Part of a small language model's weights.
Size: 10 layers, width 384, 6 heads of 64 (1 for keys and values), vocabulary 8192, 15.6M parameters.
Architecture: RMSNorm before each block, rotary positions, no biases in attention or MLP, normalized queries and keys.
Each number is 500 + 50 x the weight over its row's rms, rounded and kept within 0 to 999. Layers, rows and columns count from 0. Numbers have three digits each. The size before them is the row's rms in percent of the matrix's.

# o: layer 7 attention output (transposed), 384x384, rms 0.114, rows 1-37,65-100,129-164,192-228,256-292,320-356, columns 48-95
# v: layer 7 attention value, 64x384, rms 0.129, rows 1-37, columns 48-95
o192 100:479499527497494483519559483583534516502441504439408458538531495512486468589476474551523529565465537565434525461494556432555549528528526496483536
o256 095:496616476530491430555517502527609514481385539498491548450598570512418554512439544532402441520427542504451473557527502589509487438440490532511467
o320 112:481394505533510541527546644506495486530555552549433527483426510515486507593519526534557553558492543463467421488504440478455552546502568519463463
v1 104:461440502490485428530502556525436468397572481505443512538500620497514505496406403427466575520539552565522441486509487503516467489492475506616538
o1 099:482543502480593522544548558495481492519526519520546533464566515456514532527532380591418442549473518386450433487554470512399488465462475467460504
o65 098:522537591451580473541542589532461446571491446508543474470483448508472513550583604455456466625550476526510357508444498582517475496496486439577450
o129 098:458422478497430520448527535511527507444494534555411457531496624523494559553463489552479506499508488433541625545557503519540466561485547480514432
o193 098:439603556541498576543538465575510496432407504505560615524513529551602562485461547497505506499530491539435530472446446501426563453523435527486518
o257 097:520442549556506499409462405523463429570573453501477527526539504443518534483467467461567506577528540609539473609389532471527441399512546565489536
o321 106:532578455517476425539445459574439614515514502432509504474462467556573496437466433466488518467506513501564459425553438480503503520491487527492443
v2 098:482475517535440512510497448432484465558500445531540474535531591561477526507487591473426521434545630494520610489392438471492416498582544555513501
o2 098:420524541505449528484501513484516520536565496532357467497496608541523476488502572510426632537493478560574488536428482472563532549439528519470454
o66 101:448478453531454503513569510498526489575502525532493490533589606435515493467410594485518475533526500492573480482482480615493471536463439536538543
o130 105:554494476467514502498580502521516470391486542417582576517452521506457553516513490564532562462548443525428507522602520462560475397488476397415486
o194 092:560546478586532509475492481545508466488424454463518483460546456519538530577529471488424520439460530497519397550466505472402479455491475533451567
o258 094:508441518594477510534479433425540460449564549570590547452543462503509436376532573538460494504612500486515556523546518509502480477478566568476503
o322 109:469474542519480462534483528515497497546493524533501473404538505535541441570611512476567516478520511633498555481446470537505519502639510612537424
v3 098:493516524526449464531538510520531563533425470507569506506424543531598498429477419512497480485515475562510471431477489489467393504577619539570576
o3 104:507525536520445600441491529553515487524582556405658609540493568437475531569483557598551454468538497576539493501481498463443495528548524402481464
o67 095:440505504496571543522430536500570505474547554477498533429477517444528466444548574451361480502471459531565554536533486508485548492463527527526457
o131 105:486515485480492422557595445480532473404498513653399451464524432499468450527599496457536558482536432457497562532531552500524506431493456518454535
o195 099:469474547603557510443471471489586467503450454498514524472456622519586450527441475439476406541538549523413380480611531572526433578509563547550465
o259 098:584518446574507445584443480469451474588508583444644417477508504459575530442440529574477450414446526488563492522447505484512467483507482515466507
o323 101:454514507486520558467515402484446556514457526459479568565523499391562571523462471510443447654536558570439551469416482429511473550516450486507552
v4 099:537469422536509562528483499515547499452464455388577504422559640432418492490486505452542435550528466428485492524534373497477547570487480432513537
o4 095:458455437514472497403442594583485354467570474502501544499467535536431519510492493510418519522427530442581603534483499502548482507506550520587463
o68 097:528536432467520570527459440573501492475380453443462522461427562452572476466421522480453410523484500602524503525534473462562475356486432497491538
o132 101:518493466435511491566541489430472489498514569526439585554542556476479491510470564568531574573515417511466483437475552476452508540505462413505492
o196 104:523572614431554483573460519546579495471406542469509564523442488473555493475504489417410458451527469442484491412476559545605384420459521527581543
o260 098:545515504510510457487520496494601595493514471480576387454499479545465581497502500484520512542442441505452447543590554483546569592404471511466432
o324 099:439500570564520502534594556532458581479512452497402475493524432490537512532573457490503414507485534448608505532507437507526544380527567503469505
v5 100:523524495467508440514442447417494633489473539590432570474420465442583554439519432467467489523402431517496514499362516485502497555492515512557528
o5 089:514413527453556513467431435553526594475519436527526546615558534402531529493493534489449533510369447603449444466459518543564596481416495522511484
o69 085:505515498580536473518444575551529450494528509462480499426495527450514464493519429579558451549567533441492539460512560541527590561596436493394473
o133 105:579539524560435514479545521548505517527483493432482481518505531488456578451505476515490543435601431530563465480576556522462483592476595506377508
o197 094:486515538423452515520510536415529544523476516620465496476543477540496516520614473576557487444472473527624448545488519465526409507567485543510467
o261 106:418516527528524504542486404491396478420401508498515499511526446493499536509471490464514545514403514486484516524457468437438640562462525581537557
o325 112:476469495456529557494483434504445504553492509425495473576426507525588483512451514370450472494444558485541471450453460525482424578441578581508495
v6 102:501511491486552556477480617442504520448536486395517531456549493514488434456544426583453451460524503436488580523456500519502454507503482478420475
o6 097:586473549503471479503474577533496538491551510471505501462518497519473590466400515418551532487431415587412535452468507596519497464508512510526425
o70 090:466539429542520465450460537498510536546503566432527495465506530455458384436435557517535524470444489526576474557422468531442521564530494542455474
o134 107:508532571495453531450548454511485507465531405493448509530452562508437534534489498478507470459571417517530510462497467428503453558519516479533467
o198 101:431590464495582376621467461604544467450329528519458626482548555533555530535481508583535463541432592530449574566479577407427506501484472487549571
o262 102:436537487513552510539530561462507434486506478469480507506527514439547492475486503521433511455476475463517487532597473529523473506494491401377568
o326 113:520530525436536498459520463529494489455485523534546385542527403489512464468472447476476536511488488482542487566507500491540509391456427485540583
v7 103:524420470403464495469353469475528521495474474628411511545565464487502523472560543552488467458492567558544612477510439516413504513470493529504545
o7 091:471494461443568530446491624490492561492518507482514532519504478341455535513538484564550522447525459428478576559519422464471569504408629419514580
o71 094:494502510480529521570463496477442540536479446446469510459591494519406511463510464428439503531456544553558529486408566546511560522489479523489478
o135 104:566498496585495445577544487508504531495527543514537455478444560498477484507400553406459500405578422551366416415493586535592440511468511446482484
o199 113:520600499498480585525465475521411473433477614461519521619481467460475471512464563503584440512511487530575535556400467535579530534538591502446546
o263 105:517518402490511509513513380446479524565402566539393542461594456440562479525553353509541448485364546487520564530580456463465470484534451488635482
o327 103:518437421371391450479444495542542569550497472514498518449485468583529497422525500456546536563429480571497530486541577525450410506456414570525543
v8 100:483506487580509487578504479491454494565544519472503523492503519498544466417465452546500600627552530451446428530516411440544526470428568528485597
o8 103:530486487472499484421485555467477537540540480436518472484530540468483586404525455563511432540526404535578590479555461421289549487407513501492436
o72 093:474659550509525542496443488391549620547427551425407517511502559557481551563454542424537531530557494474556459478515417467512645555481455478428532
o136 104:464506514483501570355475526579513494523514428504510523409573528465561478565522518526546556555494492489534427535578556511527420518630533534484454
o200 104:570536531584419522461558456448509448474488530559435506517492536429570471466489490428554473459488416501382416562500483501541507565495654450450563
o264 092:559466468515474455511429526494522411474491499475540519525476473598521521470408514605457520470472548413545568616486585416506462554443483541458516
o328 103:510521440452473448516490454437533481476511478522605495491503466474480494431448432456442572559531547555391503395524419491505648394493509510607558
v9 099:561488492567446628514449461534424553457571451437565491501569434587505401472527534503420471451486543510381495484503499529556500388492583547599480
o9 096:441538524504514408492492452462491579441469561459559464584468520521560477480492467463465533452581544467426503533469538461511478430446586528559572
o73 094:519511481521528567465483522642524482516463463541511522531544521486560551570403442459513442464498565491473536600445478417508454478555542534402566
o137 101:453511586457482447496477513511497483570467488463564550472518424483460534466473503546567545540492448570456525526568505631471563458477570486496564
o201 106:525475469517541549493475519489433512416464481550434488500462501537519429458451478498482483518534441487636452589456526401620515543567462492425445
o265 101:474484414537522494497525513466525539492568520445529455485479517512552479466490453570500561505494473489465429494552505532530417513527462471593503
o329 106:556500413502509561592632436486530484427546512505538515465497412592502420456540427529431478469541559511409453509418537460541440489499428505504491
v10 099:474466534546490592566604473560526482479543538449498463492527399527528470537460517499432519437465474552484543470474366443481458500534502543507405
o10 103:550454491446509449569469528469533570500475507507480530578429447554520470513554526517501472453600526525544615525435533438470482570531529607434488
o74 102:543585423514486522481455487432415562494479600445501451423581507454539521515572502456453501505480505556507475502522482508514502492464416445486488
o138 092:509462458395464472487511479578514462507450410518536502547488505498549490481583506428466561560443553462545505451599554444525546497477436436546551
o202 099:418531508488540545425549468515419499489478515503441477528498542509538483473525559482505515507579567539514422503554427527578458507498557537521461
o266 098:452523572640550501552431524435436497503554547455517524457597524547396570464514495511505479532554487510500517515457509506461579450547472490497517
o330 104:565496497500530522520528474441452564526574428536556462628512404505475528537400525551498555468526610513505533388464385508495552575459447557606529
v11 102:454509561528556460525475498555425426524488442400497450488544483469473519599396505499540614461482531590506544525519568520506506548455505521510432
o11 100:430594482468512505467413463508487501467580434501416535481497603447506505488537447485551562572515543545587520468513459528507521570494506561523455
o75 090:446495494596534473559439466516421572566480493520544508524484481499389517506470594529518441574516465520551480580483584502531482530455587485533485
o139 098:610532470496494555470558470509506496464459487469442533459493537515519550577410430495475455541514398397408472558496440401559529514603475451449550
o203 102:468477508509511463538520460541546480596509537408509467535506481498489546565534577494536537591463510506513487509583576531391613462455560361528551
o267 104:481533527536478535497433571466584560406433486441574434469497411561430401508419450561478552443546482418508472497506542541492533514499413531526523
o331 103:453504542451487458543517536611501545494575496426505589497474448436470551485559510459538464427484525581574559425488509470480508465518490497536472
v12 098:424569458489529432569494476447390567509545469596504448573425576513521442445453499610531526497439450461466543406520673540540533588584529506486555
o12 095:499599487587535461518582463435367573521573483516555399483458493520469485462432418518422470487543502389507564491450519509391530552564636437417512
o76 096:437508536484540489531475483434500482516577425533490524497424585501561521480550435605461491502599524420523461505554517505512379495465530478331476
o140 107:483385508533411502580408459619593449500495520403439509477473504535498410523540563447504521545462536555465458537456432527541442508483455493529456
o204 093:540523534451491458466550422468497469476482404536513462483533468439472435550426543505499470454527454371461557525530488562446552386459476461474510
o268 100:458498499544574522455479523555404531511561491523569474523495501476490457489540443433490492493363515486525575521573526442589563565559481487543589
o332 104:442544583432565475458541515483460541578460507519499493557493523486503489460483424464484539544484518453496505405492500476572462431504460544544447
v13 101:438540561443520432483573480461544566445541526523494412438378490511537526530500465493435464521540549388542346453508469542445436488453555505529422
o13 100:427505503443493437566473503555558603486450557534508425493502399485494485626546462502410563433525392461458397525463487582493592560551403525480508
o77 096:513581493494489528509538556406540474486400533481602565421462569465606448557558532501580414425502491498553447457511495433522417485518531505512534
o141 097:495505544516468549455481508423434450550507503490537504524492514488447562441492497432568438412484574458509535504503528439484511493542574410487495
o205 098:549489520475496574523468469483497471482501484485498572543535431503549593457478558580488470499445536467521511482526508469553471494556567513537435
o269 106:603418505506466500410524495473445504489511479581459532564385562498498593495447563550402477463509506449512465509506475490523435462461488497509495
o333 101:494517411430537406513509535471560531429502428508459505545521442545524514475488437544546526546455490514611490493557516377457538458419453482525519
v14 104:439472560504475476403544539526473487424459578501431464562503437535472532409520555527403495466505468523471508507390518618468405520534490503554498
o14 101:417429478488428587534491546601520567576464561443407527522499456439478432500552551477459416462462503561455541502516488544450515473474446467495546
o78 105:484492475482542505580493469517434384430439486554483578523472572560457517530405490442460512513595555512576422466474504542493545518545551442575446
o142 105:529485498499452465557565563510550627557480492542482452435537470523614469478524499546542454452479432490510501442568446533526568471533518475562505
o206 099:489565503501510456469488551389554466444500494514458470481547502538504556487480524512488629443536466433524482530477466403439551526487551530410447
o270 100:522553509515487465494448412483539497513521483542543506504439480532425626451503451462430474601452542453597505593481548436565486462505472501515583
o334 097:500515536549477538442511453476488479431524547512498533578514514420397484536433545537552531500566540489380511449394561469534513716476520529425513
v15 101:527433469564460487560484441552507606427524505484507495485524533398573391437540594538411514518432460490504450512494460474548547470425414484550600
o15 095:462481527559525515513477506474408650507544426423550567471493434425494629529447386436524507427477548505378510496570526579402510444420491446502527
o79 099:488464536428468398511587433610519504444524480584462450473574511536407510512493454501513524450468543440501496495477504502501535479560587460474464
o143 098:561566494446460517458491429461571363535479501452446565506475508480455415488453533484483504491535504602484539525439552516540443505505478567487524
o207 106:489562560539461545506501466398430528562499508479504430521485557601531548471495548591451492521476438516534476493436494538607511594468565506499466
o271 096:526502511544482553575479645482518575475465546522548475429476493457487504375501505514449498478519461478517460509598523556505507527406588458587591
o335 111:412528504438562434462537552497458472530549524520540503493407519537534517474638517414548526532542413493557447540563466458476415532497502498453431
v16 100:511495536487497506495454430543465546478496509479465510487527574500597479509526485454572437483538464574479494480459535537529485392560510485540504
o16 097:491494427491525478528465407454563519493453530491500476547462368557564446470530476436440496431514542461472457533581462508482387437495528548529572
o80 105:467487577517506466487525481455445481421471506511399531551473477487551603450540596489499566542550422514504495591540495491595609528433508545504496
o144 105:547468495422574525489567594491484496530548519495451508466463424474481539488491522397591471564464503518354591532476480595492488544513480465417458
o208 091:538497515544468460475441498443569451481536485512537482509468406488506472426553535546549514485436490469364460448463464429405495635456478497620578
o272 095:429456447570552558521461465464551544456479513519457478461512477448524495505563451521561513517462473527533523520572589515485450529595514559508455
o336 098:446462543556426479435407529578508527527457524498545470488544465486524615535501523450502541528488471568688468488446484517502582444530527585517504
v17 104:569443489444463504462492452351582532537539535529523502493473470541434431565537534573576600513517586526440472437633505448534608529504497509534592
o17 092:523541500457492478490418568475523526500457487449594411472552455449389453452467505544523520565497541533404504463503476565539441431609570431535424
o81 093:515513576482409448412612432477539488497529583467385475528556448422519518448545549513527509539446472534592601499494525479514486503483530528546571
o145 101:536415611552517471463501521586442458561644512552486465463524580540553507461527532507496411527589484490540468536434587429423497501520483533492452
o209 094:642576492481538466641476550565474552479391514542404488641522490442463529450465482532500519481553556447556537522564590508541525592515533521479450
o273 109:480529416498446561612452554488540439454588571452467478516428540577462433493489459594503561561480553407512440495529618533507564536517487450521492
o337 104:551480484496566493600450407451483469477486536509608560524493423514531489587460504528487549457427601523423485371477516460560383584493568503464496
v18 103:476536490566531519474517517544459459508474495469501433604554548511422459469483451558461474504557492561545553533533480534582456469518518444444455
o18 098:431488447534520304469469512554474479469503578419425453461548608527399702493450538556549563625540481515563418529600530399455515459463495525482472
o82 111:494618468368553575468536468426459490507535479582518478576469532494495442460504541453522465496533485550451535533507474512500566513537645433530558
o146 105:445556507516435503470503534496482496433495454514503524466445469477510490491524410485500499478429540541481527526424515572527491478506521496473422
o210 096:502481541629394504561510557531600417434494530454508516448524521429560477542596517488485541532414496554495527423395564466509523582520499547568489
o274 097:519552571439545613444550492520476446434587500433550543507510494553526431490479454455476539488597535463559511474484543596515503535457520493460477
o338 104:526533464564518479452473489528446497519360492451544449505520446456548534426505567522444496444526436478570505551486470430538443529580525529460589
v19 097:532482596492402458464469522486416475491445453558466431493586539544451571539478548435473435435577431477469338597504462600410519499581539526481486
o19 103:517443489412437499461530477519616500548435562570478529479532448544505506484461428483393448537484505539473470570502565442502603474495497314487555
o83 090:413566483546546599579532403461523583512424514586468592611547507514442519546512430537522397500490525494545434453544448554464524526547508474539469
o147 098:413505572444557515470541512533534514482486458501518465459479458462458412498495502497426493458469537464555566558443460457490525433378441483471499
o211 114:532425497546454493569475541523474519534510524438457494648559445467417474487539447487585492579496549490547553509524444518530407484594495559540448
o275 092:524425449583556370477475460463483428423501501496462489444553598509516460467455435463521438480542544531467406624491496586461503547500541508435424
o339 102:457612536441447567485418540495471454538568585534617454458429440535508488560513501532514458452491576539449457499526519621489527436540479501513564
v20 103:533596648512445472422516527522423503492529505434475435490499446457554397602528470459480532462476527393496553473502481544530463452432482456441483
o20 093:479558484539412488547512435493519540409466516564532509522546443463536521447485388608500448424425500510393442479552552549501533531502555462463575
o84 107:387467572444495557445415474525485525440532523440522571451494413510474565543469500554508509531498479442485519490515390438472662478505433512451495
o148 105:658477490455481453553516509495508516568496476453525518481565526480409590437458442408552580505590485514540534483444596444526536504534540490499519
o212 093:526485400425520507628589564385594463535479466470447446500520538612437548460419498468461514500474603521531503453436493527511538462532457477504493
o276 097:499512588466437537392465499476529472500460529596504461558453408478541406560483484495432451445487593598505455440496492563502511529446554524524501
o340 102:496552606516533439420518516393455498453546470435473473541491510502557646554512589474520472547498515539512552516459480431573630521425486463480466
v21 096:540554456474459435476537445477443489508395554533502462426476511468515432571519462523525517619522486566461478507529511495497469452495468582386494
o21 095:478497468454581507476537477589467410504426459491470480476501511435499511469587510441555591501535468544518512533518484490400564487546468505575582
o85 098:471519473489504527444574498477445578497475455538453500419492486586467556548502431438513454436384528517605405607604495559514470573436459512501480
o149 097:510529483487516560466611506479542512456545521498452484529402420448448534472468476539440491495545466406560585547523542455452545519514553440573521
o213 091:467524522547559582548403511493474553473534419547553486469550506580475467472514519494510534488507487444533335525473470408481510460462414598472464
o277 097:482470479568504564611336496420605459522499580463605479469452504489492386503597417539446525538526521509528523423518537457503528648522449583506457
o341 104:515510470528534453547496538479384520507447495511575448530564564552514512523562457442446502498441556622416525417504462578421463428554539471407502
v22 097:538474554404469447534509504453566515511488482465466542517629454525487502521568504589432510457565455399524504528454444503478477503513439389557506
o22 098:548501593463510450608548525426457484451531484530513517555459491546510528523591484437548480471556553469563584541521433552592487484535456457499494
o86 098:533527478436517554511515516586472508511485555413543543483463398570484510503495416521445441499526504494452498528512488494522475505582483526527483
o150 100:583512530567556421508532464529500506553417501515445452423503527454491481602459556521496483518528478572461479412524430418425544535499525486502517
o214 098:530501373505385498522537584472500476448547556546503521528545519482439543482581376518475563526525528411486527486477494422470465539480421452580508
o278 094:464425454492436519500429450506475511523528439460545436500610550542481529467518494512546543442474451479553522601557521456443509435485498511486480
o342 108:515558595462436583500425562445543458568492513482426511539623515509503553544573539404484520488529497527536433501536484532550455468443381513419468
v23 100:438574551551430439466476472381490500467428577557527504457398500409430418537566522594561506517529514511507525481487436444457518438445477430451437
o23 099:509535460477515520565533561440494559514531532555453542502493474526491488490566517489531534509504525473514488441470498477436508564538506460495584
o87 114:446587549502527533488506478422520497493517500501478485403422481616565377555460429409466486463522456625555459427542543480485424409429533559496489
o151 103:527509477511503432558503551574470480510545494460594632576491541547559515549467472472454517430425535440445498432532534530532485541500536455505587
o215 107:503512461527578529407446537572508604494487496461496479398426495518615454482536495435499451470438512475493462477444448565551534481524488533481473
o279 097:461461471494396497555542562495524384476490534513517436475570521501472495497530529592617442541562583430469466484456537460491515456488468508527398
o343 103:577524584466449541473507382481481402493489488524438456571467528438505483453560543526482458490505402515474542574416419456396488474455609438532487
v24 097:530480557555457484573458508517486491572547550484532442403465591543529468552437555469470379535600477514476491390484367477477538583441487527477557
o24 096:489415469463516530584544539447513500472409568492466600512495567525480440572476569460482481490586493513280537402509407540580562525569507415550423
o88 099:507564496608430413461496510467474549491524531509580508398490497514467540504508510522546523547507577468555389524380461523425575550536576480476588
o152 099:553571493499566510496533493494487459487516469494451442532485519498545470479593536577553538478451493411523532541566506455494593453489468517461485
o216 105:455448525538475499435509540501521466571532514510448521509421474485519493529526455484451501490472380565517501570510641561554406496486570504486515
o280 095:501532543496535450479486460624540456560574445467545472479468547535527469445472548472444438548553503478486527495580588569522461479528449508468451
o344 102:445431473428435482488509534539488542465526531480458573528449533502519500533505470506522525488467540486448497432550490550465461473437475594513520
v25 097:507370399536567497471480513610497554479540508556490468446540567486542475502486415520510585540498523386543529602467531490481477494453506509483519
o25 105:436481421527500436542483565589506549530513526509511514465471648511415431477510423539481516589548488530577566481462467430444515628485549534537429
o89 083:508520525506454474539515487519485478555537485557497473409486490518555432415542483436501510552511507517548555443474484485464417432432386555484529
o153 101:543555550447553527571438495478486438531453519450515433501592481485562484466500619493591516414514498544491513439557470469628579574538518422380500
o217 097:504538501490567413500500437503416509499485482438390515555542384607474473539444518495546499498399514502485478542494588520500587476518563486554431
o281 103:533419547522490534447517527538589456453574472526459520497432545425558585571465492439418497575535437421485504506524494479478549466512521532542525
o345 101:461475518490476532421454505447478465520551536536512462499398455546488566574544527465420478434550473544478433510459535449517442536483478506465522
v26 100:551489455523516627550466487489404426514362419499534543397552489616486547473516509631488533490471552487560507483580532465503511585494413499492499
o26 088:595472491516508565572438486508445592571539465493541490472568521501501496523418496542495537467545562525416495381503445515645479526503442497475558
o90 097:534550443527541479482531552583551500513514437504464459561527491525442444494412515540507508485512416515496485508516643457477467457487493515410474
o154 104:494415535489491487406437527484507434571505458552502459516374523531506505573533473485534516511580551538430457547568440548496506420562527456516407
o218 097:571456522473517411458601523593616384432478583414494549530532418495395507506569481512507432558411492504558547553431521524478475549556542528475549
o282 102:531544528589524569585470516444513501419497510484492557471530475499478488442503399460422521499487517461575513455537501538421519546522503507455478
o346 110:575512449465400586497436500521517440500552462467441496491543467488639499478527450540460508478466499421503449479560547467421425443450429472522534
v27 098:579470511453484574504461551479478506539450490426472455543471573379492505448475400525550512486574489531482480481497448484581539487473573555560584
o27 095:483500454544476543461549509382590480477618550414525482504563423536549460504503466501473494494432449516277503507520417465513512569498515497475498
o91 096:454438571563420485504444526531512520510461479480425555492487539470570513590567468386538469571524520550539397484478503555512595488403509561417518
o155 106:552508427435541514505534424554546520444464519480544467491443478555494534464527498463482434571518560556564456510440525490477507492564496551479555
o219 091:442474513517550378402505476411520442428552502506501523546500443447433439374553499531479456479483539483533559542414542449507497495575543514537541
o283 093:507543477422474506560443534513360467496426418464469463497576581529573475526505464449545467402452441507571494446578467443467396529444488498512491
o347 104:521505488472522571562499583471547543607507491498493506461482533455377414534505465534538447472543482555520463475558461566532574458478498480516354
v28 097:520413508424490451457606440489455514511512503511445589468552521455571523528556472353429543446418501486563524482519478548485595510474528525506530
o28 094:561480493500557481557585486482546632510460495437468432441521576394506600470523525516541468517465455489513447531469478501519514458551408408473462
o92 096:445544402469410504452569488430442574584551516524484350496542560610551512436551581436548577537505496621522494491426554532463509504518539538489535
o156 100:522503524577584499585452447502466413439521469516494588522385425545588407561540442603506448417497479465452519487535516541488452569575507416595518
o220 097:512449510526540506491494464570503467469545568532428548548636491501519527501596516419486512538526496558406539492565508460548425558493463444441484
o284 108:447397592484465502344633447483528544576555485555436539465574493437504544516489550477471515557444457499501516469480452536535531471390444586444507
o348 091:488445448592376458535486514440462483563493574447476550417458484545584501590486546445488528459489523439608449507465513492519498476397475636549478
v29 101:627416443550505622526538494506543489552469532514559480472424544541553539450468539538424620529490499477497436511461492454524505465503409556472558
o29 097:501539438560472616431535525450458450544437514463530461550494406469432515444517554586492444447482492473475485487555400405505449457475507463482440
o93 103:434515556400542444462454569478419486507580479523458547602470560511426517627495489379538570461554578587490523450522580502498584502471564512520469
o157 098:454527572515472513498442502472577541488581525453541587591566495557458515475457497578527451509488454494581653512474494475495506491560499474527495
o221 104:511556489452521455543431479447467593499492451543503421471472527529563482507531537478524496388543514508382418580558449582537507486468533416367516
o285 096:563440377499502552479412511488454390566537448529414470487525486532506484504453552511402536566508530451547497523506492428486457492547447477472559
o349 104:507377564479584419456559501558563544520462439514447528432515523437522575476529491505604562504533467475515427516518476496434512438571463559532555
v30 099:461444449487483470557484537517546477475507443419530520509523541616503485564476541497530543540449553505569515498481555481478536456490447586562430
o30 094:464506442476506600527459412488530514522464527467594515493488602455553472466489495509498571449482488563557579460493542522502496548493454465503422
o94 096:511450538470433495515506520516502489495510533534432483499527519439525575463457470570521578541449455469431448463477597535533446458431403485499415
o158 098:450566575495490517349467558521528547534513574571502538476468528436436426557411411503475437524593446514527484533435536567501590531528588490453507
o222 105:532502540535489433544492541608565483455428465447406466516520479513583538527581521567552541516469558563457517477516445458515401647516398499511451
o286 098:458488542502550526548486492521539514552499536508527421550562448568438555434405546520463531547470609420429482473483576517446549362528510537504632
o350 106:495420500544450569593539568544476517473480442518504539521472536508495459501565565483515507543533512491599444569527517461453559441442598552493436
v31 099:427565498465557499525546482502500511570478506490441556482480477491571520516440410501512531506476475501470524573517505496540517503502540441529492
o31 092:433372473480502475512534522495463532557474539464478591464460511485539576565502507448579482427490494497545553490517509415528455421492601518560420
o95 090:425542415494497517550522563437487481552572504498535452471477480513586498438487505509487541525508409511461438433517482521566437461609406586514533
o159 101:482499498509492525491487540517480419535551444500521443453587595561422455452467547529442508502486588490548608541504487513429498642472388479527478
o223 105:487383524551544429487578504421487538534532456487460455437553481439490501516596595477526564538542517449508460504507509446482495566578442524544541
o287 103:428543495550482448551561504472517578456496559506487463581502454501562481528545455454517507442529440494543450464490480392495520403533563429519600
o351 104:510498526561619509558461468483467628463397532499504582524440433526517443459457390460440515488496541518446536497456479526467563474401566483561540
v32 101:504461475560544566444539478549527457479471433507447543446460548494565563469445514491575528452560427470512535413377523391512478519530446611531533
o32 099:522511436599521505519455499512410416550521507508510438410482530516492591497450519613591621532466530418492490502455444371493471456512428555463458
o96 090:521520534427562523572497500476431459442515497486461483599474536448545450488498468478560580476508536531446515436496552458570499520528425563475549
o160 099:454461501496485472479539478405476592571494631538510522568477496534544542495429369476440530554501510456617438552447517554535474422435522542496559
o224 112:562502555410471491448438541472501530541455562470507529461569541469467470512473468445517437443463484491530463503499520553437430463572430447543525
o288 102:490484524575607463485459478425505478484515446436468461452487424544519441518452421564663496549549479471502545461510501428444501556462572537565555
o352 100:480580492519459503519588490509582446439493477506497598482499484546496595544453555496474525447516479562470462451442468579468558603521457412457426
v33 100:446541465535466534557442437544472442585496549559490521467497524434473479451525555546493559463471500455504505493518513439599543470446450544480493
o33 099:558451478496548514525634396412490414479497489571470535506485564459426541496509486529526517495587473546449537557489541503508505629477531501540531
o97 112:505479491465569482486593497485579403490510473483457377583500504494560422451453506573493490398497444470485594529515529445449496616509451516566449
o161 097:496446463551415455523517492470523522466428413516545535500657404535495534580622574496624521488469526577488466588503417486494443504464502449464525
o225 101:512516561534471571460517559450528484514553477453549534423378544498493508419487521390498492494559389421527529399444540518596561496505541433494458
o289 098:519509502453493422491453493605471487513506491533464494472521534493458483492553517564464526502431499430593494474586446503576592474499387501494548
o353 101:486575477444556513490500545513508567465532496527540539472547461515498559451499472483499449494448462438559590510501494444555463404533517531571519
v34 097:500557519532545480440532537429505513500537476539459405506447528607575478468408539472520443453557487475572481543572498528563587574475412459500491
o34 092:392473424536505519554534529521473429557468615553528548580506528408612501531529554482545540472511544557476445439485576514594472545544496542471518
o98 093:539482453530539509511469421508537491544555535551502548485606520498463449586525498476487443506399556491522514518546579528586459519534564572505558
o162 104:534502536562435467466522460611457470490522467495474494446442562497499408472545449506506454481427480527543515475434438495421496427441531456550463
o226 096:548485457503605429502507578563579617464412537523442496556561443501529467531503534445524419464396520490456457495497418522454573501527547498563556
o290 101:414551539417429495446475446491647604461475474539432529497493463493443503520459607559520523526515486555458554492531578504541573487545440380527520
o354 112:487517575504465445518562504407446412495504513497503456582476473515521556481537393528491446563528496526583576610483465488527460553509555586524448
v35 104:503576493457527507568466560534508444474587478496463576510446526503458506557550458439499431566512598476497539450532488384524504530493555569394467
o35 100:480443550565540559543453501557518526589467469544597541545465508524517540515399503501531494480538585546568448459524515404483489645542586508453502
o99 094:569514589403561447508497487551507424519456481522552533542487418497416483513458492551515547492382565363451519544551379496497541474495470441503486
o163 103:506522402466527544483493475450453425388535444321556433495536603545525412476501494548524439446443466538399510482455492453543549421441449507554490
o227 102:511545479519510418432589491469484497488469542586424457584475426516549480471519519531418523578483570472529495636560419488420510497485442600569474
o291 113:410480551491517538524464514520538533505529529551464534506443561521521484528558533461429493567577497488502493445488537532525465409453488499445494
o355 098:499506513510506459515449442482552541563513516506532544500564444455415505517515530454542435441529462561467549473594597546496451429581499580510528
v36 101:483463508635567528562503508480559445437389349468531488531492504459478572546493473520497406478537399538481513491479456461586561406504471535463449
o36 088:520485516467448462564439454463437438436478499518470570589457577483481533532475437443431474488471434493521448520496497607423473522496509564516497
o100 107:602507536498466504443478468588484395500477531492510528557553513496533421503462470426474381446499487513486560504431511416503400467452489472457522
o164 095:489456493421531402469526475483447561570531591489523461537482504502490484496476494581511504489596564450485524480557510530497503465483436525498537
o228 102:548455530665490516485515458466563495546518505513496513447570513445525529527510556503500538481521562533595512453420474312574421553574469557516516
o292 100:518436509600468511556400569536556471506375498423442498388517480502513506478579481487472530548425420480524512569487488545449574407536534497495477
o356 099:487555530467550505443577479415507490519483487533511524513447482470498516537357551544435488461419515508558585480506528480505507518531423513581426
v37 095:534420411543493483420561534495505461438395440487496553426532529490475512521524466476470583519587409586471458494471572524540550529474486491550548
o37 096:493428468491522468497455436577498422470512527514503422440444544586477469498529455504576539518538526514551529465458499507544450505411518496427431